From a checkpoint of a small transformer trained on Wikipedia.
Size: width 256, 4 heads of 64, vocabulary 8192, 11.8M parameters.
Architecture: LayerNorm before each block, learned positions, biases, tied embeddings.
Training: a variant of Adam for these matrices, 398M tokens, 6067 steps.
Each number is 500 + 25 x the weight over its row's rms, rounded and kept within 0 to 999. Layers, rows and columns count from 0. Numbers have three digits each. The size before them is the row's rms in percent of the matrix's.

# layer 2 attention key, 256x256, rms 0.0388, rows 5-17, columns 0-255
112:515492490535494503502475533521531530525508523517483514472527536506474542497519522464517533449530493485539490536516512456511499506484529482492478533526459510506493468528494466483453471476515429480503492457502507526482484456542491495536516491528545549481482521517506527509473555478495501506503496515474442505482513496489543566479536475512480495509486475491496462539492510519499488487523521538493509515488512486491532499514542492489508493509507493492489483505505502462493485482445465495528512496516495490522498477500484493525503483519508429456504487476493511465499492510503536513520525490492543486496516479511436432494472475484551535533472535489495485507503481489508513509483481511551518463517499490526538486494507496516485494511460526562512494523585506513462523493490523
110:504505522476492548491490497512537504503474499513494473474484516486488527538504482467517477482510518506543491522534531517531495484509484515500491546488508502461521485503508525451510495487462427528508536511552516510484472481492489507489478493501479478487481532523504495511532537496474488521489472511463466459414512507475519624460529506505517542481510481450495504532513491538453518491468491511500529481510487496492487529496512506479517518502515477479473521512467503440494508475472544474510485500502517497516492511505508491506483473495502466498487492479536501498533466512526542469499511498474492478493508472494454446502482545515467480503543509502491501497460515493509490500501496498514493452477524492490501494483454525478470505542469491575502525497573506499480488521530518
108:445523519503522494508503512485496491478493498508510485516448509443500497524520497503487477526526502517503486532532517483509498503480488480516521496505495517506564478477463478461500479482479473537510520515530495515504479506475490501476500489475503520476472491476526518476522453507479511519460469502472435469390495495521548627508507510472491496500485505486512527469510469503512488484474529491514505497491525479479493505492492480546475467458472473514512514522507494459496496507515498500502476501520480483543506495481519516534524441469509490498487510485557482507504518487486496479492510521504499519512490498526503423465527534510484517511503514510518507486488528499515462485493538473512529482463506528494465481506509504491509507566531534489495508488586519491504477513528462
102:477503477489516517469487517518535564490495493506508491489467462483479502505474491525528505513534482533497485533517489507458489489496509461501497478484496512537536519481503513475522529501480498559497499544517473508522471531490505485499463504507503528521475501505479482501524483504526512480469493495515436454396505487512496623537532530501479512473497533492484519522493492516477490495493509475500511525480492483501523457496490460518503458509488465483477519483505504457491473494474494516503517459564481488541495523506518480512506485463517509544513507508555482501507483513511510480499512507528484520504438508485546452462526516546500525514541501539488473502490552493531477490492509531478517480501475520491515489484521520483512508510473511485480513484573506468479472489530500
122:520475481477482505528485480511500457510480517495492523508537486520515498514502513460494478502495507465517518462478490505500488507502486500485496526535491468501489521504497460503489498501537522443501481485508474497502511489539489513503538510491512468489496526508464483468506512472549501487544506481505564556605504504482496378530521508482502479539493504490506503510539530443537477526473512536484506491494502495518511502479526503477498503517484540508493530503519502551507532510526459503475506512484498526509506478504464491495504510543451532518489488525436516518504499492548491504473492464496491480520489483531457548516529507484493488492467487505500505502546472515494511496495492496469518532536480502482534472524494487474503530487493432507514464483445495538497522500440533
115:499518515496512526473488504501551505482489484503493466493491523459507549527521539508504503483521509508529480499523489512534534480492505496534483521494500505503516470517472536461513512481476398457505506514487497506485479480501479493477504513479487517461498523498516462487498483506469501519463486501471426459442526486454512609446538492485494516466518449481509497517533469496482515497496477519497526504512515496494472540517512467486480511502501456498497503521467491449474499485489514484479466501496493481514507498497503498482501479496524459514510517513519510495499462485492526491519495523509515494543520465503420428503508489517502506508510488499491483485434511521490489514527494487558511470473513493471502509483458521492508510524533505542552482503568526509509476487525481
115:521467496481521460497513520486524515501468478501557511553488525523512464496474481500484492521495522500475468500458459454497495514543488517468471487511495506475510500486504511541493512537509568565482494483502478504541497512476531515498501481513524481505514493459458495507527483507484488455513512513505513545504467515562454463506455483498507506484449530564492532450522513542477475507492482450483507514508505504478461478522492483540506498497488532478555482469565476506505495506515459556483532511499487487512515497478532484511517497482505543483518497487504496494466514494489498499522523519504493522498494530501606554488500506501478503492501470474499514539492511506520525466514501529486495505476545514483515480499539525504493500480534522431462513495479510498513502486505473
096:479489479516484493508473479526531548534503520518511494477512556488529515526518484468527547506507464471555492512517548496522531491513508476488461535484510504499509509544487484512527472475471455524481510520528484510520496503506486465508515537506498465493478526506491506500542500517532478507485493525485433478438475530462528607516533511508461497499524507465516461488502478491489474483500511525491505485498535507503510473507502510499501514487518524490494490491475461439463502479498472483520481490499463501526495480476474471493504500503509476509503499514530496508488499504493503471523488479501511488487565523515474451454478459472516472497514532511492491471468505502501463554465479492527547450514453480494502525472514534510527459528461499565492504485553476510488523499534478
109:544510543515531509495512464536508481481470505516526508513491495533502530484484534477513528541501495483481491483488501500485498504536480519516488489494512516481458522508513507431507475431492464498466483507492509527507538486487430491489508498496493505469495497524528519523484521478508516527482514504440505455489502516506505601492512487474482539529464461475497512536521463515492581505515467489515512485520502515465529568490476483492465512487491514500458509540525503467481504482493545517495497506495466469520502514546478549477515494507482484551485462496527499526506478524481512504460474480507512500511528490476451468497459517503520507495559508500504513497478507502509478497484471529520488482475470491510516477525469528494492494519511420534508490544496501447523497479510488
113:480503490516474502508484481501476484501500494499488535532505484531476497482517501492467480496499489475469476484491484462490517517519499522491496508535507504497496499511511500499475504537509532492488488511471514511498516490516534500532520501497515473505524496506465506495503526494530502513502503482530566547615473504474494359525477479467481484535468522509510502448469513460515500510495549540501492523493471531511506479507481500518498502507488541493520483486507508555555523532549469502479508478471494502499544505472471476484485516543491536497493498476451485484512497498520494513507485487499454500514510534510522565536507494463484512489462495476484510511536478515470511497487480530486465564495503520500545536503516476519513487507452472475500486461438502509504500486472490
123:520502476451487516468488491521511494515523500504476502481510515488489509523514528489546515494503478455545488499522502516533484500485514497515501554519506489490478495492471483459507492470501397431534471525490507509510512491534492481482475533498507493474477522530501535503454530498510522511466477494499488474491492480472574583502554503502471508528499455462522482551505498513478515466503506525504511491504531510532485531498487530468480480509527479502475500540454488454517497505485533487483475515476507509478502497514468517522463493516502469465517482496476512510518494501550461502486481501517501501537531448529405457501508488484503497498494514503481503483506458527450477511513482492530496470514498461518521503523477496500489504500479475549550460527537495484470496490523506
114:480503522501527498490518507482529529479484481525516479494478486513500497532509483486532514503532485502516498520514475528491476496471527483513539475511529509504513473505483523464506499488467435511508525514506530509464511500489516512460499486505447527478484511496545520480503478479478519493421478483492483490397511463481509617500498506488471522523533464476506535529520465539456533492518487496512486484477507494494540513487505475506479470502495486470472501511483508438507485466462522533474484496560491498476473490486474503505498470479519453485508507532540487501487518515464528515529521493537506496472488479520451422496484477532491505501509549531502493505487538512515483494480494503531518461508489499500526502493499500499507529490492527517480540530572499505485504514536498
113:488488495496532524481502464487551541488518495505454476496488502483468479521504527480550532487494487492517491531535532528517488491484506477495499506508482485484511508493479501483486515454493435486521477505496494476514478511525478479493464507517492497484473507542522558505483516519483549519474518491511418451429568494469528606470537503504514501496535478491502499543511507528486520499516511497477514470482521514481491548529508473490505513504508524503464491496454501458485512453512528511502500493502465510471487498516537483527465480511521487498532526494537482511480526476510514487512511513520532481516513473496437427525532482514505516512559525515513500511479491516497548494472515466512506445532500475494518473501465493478523510525468535521505501529524486505482508510516518
# layer 2 attention query, 256x256, rms 0.039, rows 6-18, columns 0-255
107:468550492506541521487555496507487476492523448493566510519493541465491486483452477484462482487484478524475524494456517467464476524472529496468503473475510487500524528543510477530487513514503522491488547548522495483511521510501525506475550478492505474502538462474509492479533473499501497518467517527464483498489536482489506525517415451470491484504528533515499504488485485483485467515533520477488476501488472512477480467510495534530495466464500487505485512493525483504463512524489467540472534510538507515528461510507477493459515462462463500450477490472522510510467500491466474485505508484527465516464506509505521468500503499489504526503474534543526520467507549464531507540472459481490540456502513505484509509516527480524487526483483550465475486467525495480531507470514476
107:507529499490524543501509463500474474462496550495525500514507509478505477482484495502517496509476541526505511522445479532466570478523530457464519487470511480502530557530516525517507467508516517513464519503521457484507469497473512490505501482528501503521539487538536461516530469515485512532493514546479532513490525524500484470472464522507489534517459479527472543491511510501476518553497517481500480506495463481497526447475509545490528512512507464473511468474510513525509506536509501537456490500483503509480496536511483515535524490469523489513540559497482492509447489511500533489474530515504494521480485496484518547518514505537525513514447489491439464466504528482538503482570480475511488515485494473452539538497495510538492493492479521457473484514493492495541495464534492
092:479513511509508502502511470505428492522501527474488513525494518482488428492486486499502475483511497482472456503507528489489530475464495490515514486507420453475498534506473522497476452564553529506484491505484481487480468489514522508539512457515506438470499517491519510507505505515520481481490511499517533488523508528497485514509466548500499540534498549482492507498540522467552483521493474471490502493508532506485500507484508520523517542527486506514520487496497525504507483480514484487524507496481503474496505471498459513485551524515516522511495558538451440484469485544496495519517504521477535529561536514502553532456495536489476543483457506450473489507500488499511458544479523518521548522472519475441490507494522528484474501482519473462497468494514476501529500485503499
125:500502520499493537481507524483517537482470464530453467479503533486490527509524485452541516481513494477491525524497537517524487488468517504525545521509519510477485491517512478490515496436456478493518528552488519498457534504501519496450476504474467526504484516509522504527481502495496517520500511472529474443506506511448522547463547464496514534474545468461526533557519474495460515439531488496526503517466471474508483530505494509453480492517552488471485504491448491459481498472472574483525486516458489506486484477551510517518487492533555444501508497500514485484541479525504521497457501507511535470506525484484465484500486513485501485473494514482496482506469489497471507478523534475500466476491483502505485537525474527471503481486492465529527499528533480490487491511520518
121:490532475504544514505550491514550477496522491505507533492496494457484479484475496530447487508504525534471515525486548507498516464487490518465465469484499530511529493500503486476536482516495512541469518471513473504515467470495520503537496466515504548538519490528510484514518452496471501528462464504473444513457493499528529543502462471473470471538482519523504511504471494552466518496478505449508462524485482523500548478496501482556529504468498480499515492506543483482483506518501519496486508500536461494500473523457514474564506448458494479488462500473527496513483512502467498475473522505540463495497560498474515485513501524513509495500521526477540489470518553481535512490507496465483508444522490489491495478527509503535502505499489546517472512471536491458506470477545462
109:520502469512475478587473483508453482495479533462522527513525469511534531472512536506479458499496481454504499483488517504489488501541472473510452532477475459482473507484525469469510496511504552475502507488487514468489497524462527447510533540454501469512500455505510458515482494516531507516463505509445545506576524491476511448512461538473527483504473501504511472506485502518511501536508490515508494491511479510480521488472477513508494508505504537533481492542520503525511509490549495519505526476531510496494512473496457510490490541511483495509439504564470477525466448540492488478464518502499493459499500545520483491516513486515523502512472506472493471499541506494489483482476515536524484563488505488476451483520503483508519500478516517505516456498465513494478529497461482
099:498508504500568503503512523478507542510510497486520500533496514460472515499490547496468445476482466501525516514491483510495459516504557482501528512464510486527475508533443598472489496517499518527501487501476489492495479497520520545487472499497486490481539467512521553481497512522483483488541456516529492486495472461537473482513460509445519435493518475491496520504470522535484498505546474452466464506499486504473513490515519527517492495527471474511476464481513497534491514508515503544494495518492508468532516476471476490474529477522508489518511481442492491510504523486488523508476525505504492496479459485506497477507504504520464520519515498484533457489489540515491512521494539449481485501487510485486510496442508532544492521547483543519461526450537445508492450496512481
114:492469492463512480500501508448495491509467516491492449453467461553491471531486499546509499479530518522473508534536498503474501479474528484493531511496474483447504488455495506532516509533499506470503504487538472478511509511535513482493518475509510550525529502478478488518503494516481505516456494491534483483507507473502494497459541515485467521501481510509479494506464475495497508502478521507554498479483518478486475460457533501545531473415507484475479530485480553474496504524502529510472451455542460502481488507500486461512496488460518504473480536503519507510481461526477443508528476558476527493514472494510501507472508544514526489516488541471458508486480549496518529533521474514483499460512493513492485503511523460520519503477477560523527465477530497537517523457510471
113:534484490516479455522464459522528466516486515492439501497512518507514489540493526493520527505516491484531522477535489518517472511477472498520500489559466487462486510473524461479508464469515460479526500511475527490474520511470503494479513512494476487480505523530499483514450558474485505476504487489495500501508494427447545518490549539491491517516461511496543457516536503461538464456503498522504508490522515499502456508537483476479473497489485508538456541512463518475487547501514501496504489523464518495459497478511515537464474508541483492510466475512509507499453488508475524529480502455480515475485494533522465477510457476502500493514511512483506505521493461532488510472549494512547520465498484513510508510491434523517489523497525434523533498532496478522466459494463516
135:521518509510534498479518538528543525506483482505512482466495503496482540523501516513527545441508471534493518538523532507512502505541504493502488487492498552526536471455533518511517501499473483515485517513519512533488467536478492520503534493485515520524488518497520511517500500532481480535471512493521415512455518523497458552478525511488468524505480479454483524499539461468458499474507498461490492481542519496519539531531557456530535508468530483460476527475483457452473488468465479490499479492508508468471481478496504519503506476486536468497500500507564494513511460481489520478534480513482499506514507476480494479466514490529514478486501504464479561478471519459498516471473505510524517445517504484480476509473518485512464548515514523495450491516538475503518480509538514
098:476494505519511524484476484531515503534528471478474510497492459532477467467457520535469508518477501543462512518530553486528521509485473475507527476483477466462490473504500504515465514556476534495475451479538493520519491512500490535471528478519477514529504505486486502523533510501471484503545545516475495506467466519525465483545484565477516524472485504503473478493532500530501495518459495498505488491485491428528456503506478480458467522511506474511531511465557508516464480484475495514536512533488513470500524526527511486493506464475488516527496459511524467515479520493477455465540515495471513502488476526477584517467535462469491498487489460509467496475486522470521497520520492513488482504461512485507464503518485477522510529512505541465459458510518518508541507499513474
105:494487506506502476484510551514513530538532434496539481461489477467518507480509458515522536496518479496487483495521499507513523512498520515478492480493522527557525461509486526505489507479457508526488502494487519571464523496517486521491505513497527524533490524544506496418536475494475481477500493513515499511474464536500481512533486464497476481481523491480463518476502486492492502503491497448505507506531452478479509531529509508563482473520553482532564500521474468485451477458460520476519510526527485509489499528473520504517500481469495502463535464508528520492495474483524513502491514487484443552540489462499543463470505492509498476506512491473473484485496482459528513466550527491494513520529462474513484522500512453522480500556510515506471534504511531463499492500543512
106:534498468518499481476535504541494527448498537542448511480516494492530498535493501511531533506517548480523492496499502471550469493473484454520516511548497465476554479497549541461507530521467486492507526528437526515489454511512513520512458545506487523502484487466481474547468543505566562524468507513525493465513518510461523519454540522488518507483500480467527531532513499492510473495494510489489488473520477496561525520498487483452484541521512526551508504468481500463490457487519505465455462474484508513474467492515469481508485515514523472512466482512468494509482480515500507517519513505508542520545509469501462501519478484471498510512478507549526523492515501517475491461498502488527500492470501501498502478527497531510533493482513510510519472520514451530520498501492495